Each number is 50 + 15 x the weight over the matrix's rms, rounded and kept within 0 to 99. Layers, rows and columns count from 0.

# q: layer 2 attention query, 96x96, rms 0.0623, rows 0-16, columns 0-95
# k: layer 2 attention key, 96x96, rms 0.0621, rows 0-15, columns 0-95
q0:38 43 48 55 73 56 54 44 44 42 83 27 66 64 43 52 51 79 63 56 64 47 57 50 54 40 42 33 13 47 49 79 45 32 67 26 32 28 44 65 51 62 47 47 58 78 27 51 41 44 59 34 49 54 57 41 56 56 50 54 58 26 16 42 57 45 23 63 44 79 49 44 31 36 47 67 77 56 16 24 61 48 37 74 58 67 53 57 57 71 39 82 58 67 60 55
k0:55 40 48 53 12 55 31 70 51 65 46 34 27 51 54 51 60 55 68 34 27 47 57 20 68 57 70 35 49 53 51 41 60 33 68 41 77 37 64 45 70 53 54 66 33 55 65 34 39 53 75 36 56 30 23 62 44 28 59 42 68 69 37 65 79 54 37 51 36 61 25 47 31 85 70 27 44 45 52 53 67 49 50 53 12 57 35 54 75 51 47 78 26 50 70 62
q1:53 71 24 41 48 61 59 47 46 35 59 50 50 36 39 47 62 51 65 44 76 35 54 30 71 45 59 51 43 53 69 82 50 53 35 49 33 45 57 54 47 37 53 69 30 65 59 50 37 54 20 37 38 61 58 57 85 63 76 32 54 54 39 49 69 25 21 73 31 58 16 56 47 40 45 47 64 57 36 48 60 62 47 69 56 54 21 45 49 30 52 61 55 56 39 58
k1:47 02 64 67 71 23 43 39 60 59 37 47 33 67 59 29 53 60 68 53 26 40 66 62 38 24 30 48 37 36 69 45 66 56 71 48 87 42 50 47 45 75 66 52 49 37 34 32 63 43 86 65 59 49 22 63 26 35 32 41 41 72 60 72 68 53 51 55 57 48 46 34 51 50 46 30 45 58 57 53 49 49 09 71 14 36 62 53 53 57 14 47 57 53 65 49
q2:21 27 50 50 69 40 54 53 60 36 59 44 52 75 64 84 55 72 20 84 72 78 30 85 26 75 43 65 41 16 04 37 57 42 29 01 38 38 27 48 64 41 35 48 57 59 50 57 46 02 84 54 59 61 56 21 54 45 41 22 86 67 54 25 00 68 27 38 56 78 70 68 48 52 63 61 55 62 46 20 34 50 04 50 66 52 71 68 49 62 37 62 61 92 77 45
k2:37 50 61 43 66 63 53 34 68 51 41 95 53 79 57 55 50 82 55 50 36 46 51 37 40 47 46 58 47 42 52 44 45 49 67 32 55 61 21 36 50 73 33 48 53 39 37 54 64 48 66 31 42 40 35 54 38 67 64 23 67 72 52 55 48 61 36 60 51 75 66 66 42 12 33 46 53 58 34 51 23 44 29 57 41 34 64 71 63 58 27 48 42 28 26 47
q3:60 58 44 34 33 61 52 37 40 40 56 37 45 26 67 30 77 55 61 31 77 41 66 56 47 37 61 51 44 85 62 46 60 64 49 81 49 54 50 43 28 51 69 62 35 34 57 67 01 59 17 55 46 54 32 58 53 59 82 42 49 58 30 72 61 54 24 55 59 61 17 51 84 72 41 23 61 55 38 40 75 48 48 86 43 38 40 44 44 39 69 55 41 21 36 53
k3:48 75 28 50 85 50 25 53 51 45 34 68 47 22 58 40 75 64 33 53 87 37 35 63 48 49 58 56 68 71 40 88 47 29 38 72 28 66 51 53 56 10 38 55 65 41 46 60 23 50 42 37 69 83 33 57 45 28 43 63 42 26 39 38 54 25 49 37 43 29 76 58 82 82 38 55 25 50 47 74 53 55 48 63 87 52 62 19 47 52 71 19 59 30 39 54
q4:58 16 84 72 33 25 51 27 46 34 49 40 59 74 46 77 30 22 17 92 20 58 55 42 54 60 27 43 58 03 35 43 49 62 36 15 76 32 69 59 71 62 59 41 73 66 62 51 76 48 64 78 57 57 72 06 50 46 49 45 66 63 46 51 19 22 72 34 46 30 56 72 55 68 51 84 42 44 69 34 17 36 72 13 58 75 10 58 51 42 00 37 52 99 85 74
k4:38 38 70 53 26 11 68 53 48 49 21 69 57 84 40 34 29 48 56 73 03 45 60 64 67 42 42 46 61 41 84 77 72 73 51 59 75 28 67 42 32 88 73 73 48 58 54 58 69 83 43 66 39 33 46 22 34 75 52 43 46 40 10 37 80 39 64 87 49 71 51 58 31 63 52 28 50 43 23 57 58 27 53 37 52 52 11 47 47 28 14 43 22 62 68 57
q5:35 34 61 34 52 76 45 56 31 46 63 33 75 48 48 41 37 58 32 74 43 44 45 74 63 49 57 42 37 39 54 30 59 52 53 51 56 41 50 60 56 44 70 41 33 66 48 39 58 40 59 51 31 47 47 43 42 74 52 73 45 49 31 58 44 59 51 26 36 71 57 60 43 47 47 64 82 70 47 46 50 52 42 44 44 61 39 48 51 46 54 70 50 54 35 58
k5:58 26 73 43 74 57 64 21 29 79 61 00 41 43 10 36 38 47 30 66 68 34 46 45 99 59 57 34 61 77 39 75 44 40 51 20 29 25 75 56 74 21 21 52 47 99 70 51 49 43 40 45 29 66 33 62 31 86 05 68 72 30 17 35 69 64 84 32 05 27 64 78 70 52 74 59 66 29 80 43 64 76 78 61 51 65 28 42 56 67 31 48 29 56 46 55
q6:52 57 51 53 33 53 59 41 45 59 57 26 29 50 53 57 51 24 63 65 30 56 57 44 54 46 54 74 80 47 42 47 43 37 43 53 54 70 46 58 40 84 44 68 75 37 58 62 33 45 68 55 65 12 58 63 72 28 40 44 54 17 58 59 60 33 44 43 33 21 64 58 34 49 74 44 55 53 46 25 82 57 34 20 51 67 40 49 67 66 42 58 55 40 69 39
k6:71 22 29 40 46 61 74 69 42 45 61 53 35 56 36 36 65 42 34 52 45 48 30 26 45 60 23 62 17 56 43 60 14 42 53 48 79 72 44 87 53 74 46 47 45 68 59 76 41 56 40 63 22 53 49 63 60 44 75 62 45 48 46 55 33 47 55 36 54 33 50 55 74 40 51 71 50 52 47 43 77 55 49 37 42 63 49 57 61 17 31 43 48 73 37 48
q7:49 42 66 71 63 39 56 50 57 38 39 59 35 46 53 65 47 58 54 48 43 44 46 44 48 55 40 54 56 31 65 39 55 53 65 32 57 53 49 58 51 52 39 85 57 48 66 50 42 59 52 31 47 40 69 32 51 46 36 54 47 54 65 48 55 46 43 42 35 30 59 39 56 55 55 51 30 51 42 60 65 54 35 49 37 40 48 51 44 59 52 48 54 64 46 42
k7:64 49 32 60 44 41 54 48 36 51 34 64 44 42 38 75 55 42 34 45 55 46 42 36 52 50 40 65 45 50 38 44 47 47 30 41 62 54 70 62 38 42 40 59 46 61 43 55 52 70 71 40 45 33 53 46 51 40 48 36 40 54 62 76 44 55 55 37 39 44 36 41 48 67 52 75 59 32 58 40 59 67 51 57 60 52 34 49 55 53 42 48 53 54 60 31
q8:64 56 46 57 54 43 40 63 42 52 28 50 42 37 49 69 29 35 36 49 63 60 42 56 36 64 38 66 39 24 41 45 60 43 86 33 50 52 49 56 58 44 42 50 55 68 51 59 56 43 74 53 62 40 76 40 57 63 60 46 42 48 60 51 58 53 45 52 25 45 42 59 63 56 37 60 43 49 37 40 46 53 22 79 58 42 32 61 31 61 39 61 52 58 52 46
k8:58 48 28 51 58 51 67 50 52 46 52 37 45 49 53 58 47 41 61 59 53 42 34 61 35 48 25 58 51 57 52 45 46 53 51 39 53 41 56 62 57 51 59 42 38 82 47 48 53 42 66 45 37 45 40 56 39 37 48 46 44 47 51 47 36 47 47 40 39 46 49 61 45 44 45 53 58 45 62 21 46 57 53 60 43 62 53 55 58 86 47 60 63 75 38 57
q9:43 53 64 46 47 58 45 45 39 49 44 56 68 52 32 43 73 57 48 53 50 52 61 53 72 47 73 42 54 65 46 36 48 63 71 31 33 42 56 29 57 36 37 64 72 54 42 29 50 57 53 49 65 62 54 59 38 51 49 48 49 38 43 33 60 68 20 65 43 66 54 50 59 32 45 46 42 46 26 66 38 44 72 50 33 54 37 39 51 41 51 39 51 45 49 50
k9:28 58 48 64 56 71 31 16 72 71 09 76 58 57 54 36 55 58 77 55 55 71 47 51 52 46 66 30 61 73 39 47 42 61 72 51 38 45 47 61 36 44 56 55 27 57 42 40 39 65 62 53 65 60 46 63 37 50 65 54 77 64 52 54 47 36 38 50 55 69 18 46 41 54 34 42 43 41 28 34 34 71 24 59 33 31 37 53 40 73 44 35 54 48 43 52
q10:56 38 64 33 20 55 56 34 49 47 22 39 75 62 61 39 57 86 50 59 76 62 73 38 56 65 44 31 52 81 39 42 40 70 28 63 45 52 53 36 34 33 42 47 42 63 65 25 38 63 32 60 71 47 38 33 31 49 79 50 48 62 41 42 47 64 55 34 64 73 51 48 50 45 41 34 77 63 28 55 42 29 64 55 76 37 42 51 72 44 30 34 67 47 34 51
k10:54 81 68 62 46 35 54 41 81 38 55 45 67 40 53 42 56 56 56 58 63 44 53 58 71 56 66 43 49 54 49 53 42 58 51 67 26 43 24 40 58 37 16 34 72 44 17 65 44 44 72 54 73 48 51 42 46 79 51 58 84 44 43 36 56 42 39 63 65 70 73 58 43 49 55 36 43 21 51 63 38 48 47 52 49 36 50 38 48 30 38 30 42 39 41 56
q11:52 55 61 38 50 57 45 56 35 56 69 41 40 66 57 59 50 30 40 40 58 46 38 74 26 57 46 47 61 47 31 62 56 48 26 53 66 47 45 30 55 34 67 47 44 45 46 75 40 32 55 65 17 48 42 49 53 50 54 63 48 42 45 59 55 53 55 36 48 46 44 39 48 55 62 88 38 45 63 25 63 45 82 54 70 44 61 46 77 19 49 52 45 26 61 28
k11:50 44 58 49 72 65 55 34 70 45 67 55 30 51 67 54 71 18 34 45 48 61 43 71 55 54 41 62 65 39 51 70 51 34 63 48 70 39 36 55 65 47 61 65 39 39 26 58 47 39 21 50 51 22 83 52 59 30 44 51 34 61 55 42 49 43 59 50 59 55 61 51 26 52 59 52 46 45 46 49 60 46 44 51 76 38 40 59 35 39 28 54 57 53 21 59
q12:74 42 60 51 49 41 42 38 39 34 63 52 58 48 39 35 80 32 38 21 38 68 61 49 56 50 57 56 65 43 33 55 31 59 37 46 30 36 53 47 63 60 30 49 70 46 27 43 40 41 47 63 53 63 46 66 50 48 55 58 34 55 47 51 47 75 60 76 58 48 38 65 64 36 51 68 50 33 52 64 48 32 53 57 38 48 59 44 31 73 46 38 70 41 77 59
k12:52 49 42 76 42 68 31 33 77 70 23 52 41 77 49 37 51 56 71 28 49 43 46 54 49 33 35 38 46 46 26 23 32 47 40 58 45 40 68 45 41 54 66 54 17 52 59 49 62 55 73 48 76 71 39 38 46 49 54 62 68 29 52 45 58 55 58 65 61 47 54 64 45 50 36 26 64 66 38 40 52 46 63 45 42 48 54 47 50 41 51 60 65 51 53 42
q13:50 52 36 29 69 53 49 50 56 62 47 49 45 64 38 45 45 53 53 68 32 46 50 46 45 64 65 69 45 60 49 56 34 55 48 29 56 71 50 26 41 58 27 58 42 54 55 57 72 48 53 59 39 45 32 62 58 22 70 25 44 64 43 36 41 66 49 60 55 62 51 55 41 49 55 47 61 30 39 47 38 42 58 40 53 47 39 49 64 53 57 54 52 54 56 54
k13:40 79 54 40 45 45 33 47 52 60 49 69 55 68 36 38 49 56 57 37 53 66 31 57 49 29 37 24 51 43 40 27 67 51 74 43 48 58 66 45 55 93 41 48 49 49 34 63 61 27 58 67 58 72 47 65 64 46 39 41 53 48 62 41 37 41 61 35 38 69 68 43 50 43 61 31 48 48 43 59 57 49 48 50 42 50 34 56 28 39 36 52 55 45 32 64
q14:50 42 39 62 16 66 51 73 52 57 67 43 63 51 65 32 61 28 52 60 58 62 69 43 55 49 33 44 53 67 34 53 51 49 48 49 36 46 39 39 78 42 44 37 72 46 57 28 43 47 75 27 47 38 51 57 49 41 40 57 37 52 69 41 62 39 48 58 25 39 59 21 36 53 51 41 52 50 50 47 56 43 46 32 46 73 77 54 48 80 46 66 68 37 69 59
k14:66 22 48 55 44 51 58 46 55 63 45 28 45 39 65 45 39 22 57 39 34 44 56 38 41 62 46 52 43 76 03 61 49 38 40 53 50 51 37 68 60 45 37 45 49 63 56 27 57 35 55 27 62 42 39 63 69 58 55 50 56 44 74 54 47 65 43 67 50 36 55 67 57 46 56 71 54 50 66 33 46 47 54 44 38 67 52 59 63 41 42 56 61 74 78 46
q15:35 27 61 73 00 43 33 52 35 37 37 40 56 32 49 46 51 40 33 45 62 79 34 69 66 28 62 52 50 46 61 28 71 68 36 47 76 44 56 56 35 89 41 50 77 22 75 39 52 20 55 50 53 53 51 31 59 70 80 35 58 54 45 54 66 34 62 62 85 61 68 61 58 42 67 36 71 36 43 62 47 49 42 89 18 56 57 49 36 23 57 63 50 64 31 43
k15:52 45 48 70 46 32 50 78 45 30 31 32 49 48 45 60 29 54 33 57 57 48 55 72 65 86 62 62 48 35 46 28 43 37 41 45 61 53 44 63 29 48 44 24 65 59 32 49 40 61 66 70 56 59 66 37 46 86 42 58 64 56 77 41 48 34 50 33 72 49 39 45 51 73 53 32 68 38 30 53 39 51 63 66 28 40 45 34 36 59 39 57 47 57 44 61
q16:57 63 57 35 62 49 46 35 43 49 42 52 42 48 26 57 44 40 55 62 43 45 39 69 65 44 60 53 52 35 45 64 43 43 46 27 44 64 60 63 36 49 62 47 41 39 47 49 60 53 38 52 59 51 67 50 61 67 37 46 29 38 58 65 47 47 70 64 64 36 56 69 61 54 52 66 15 50 50 60 40 60 46 40 60 56 38 28 39 58 34 34 72 46 44 58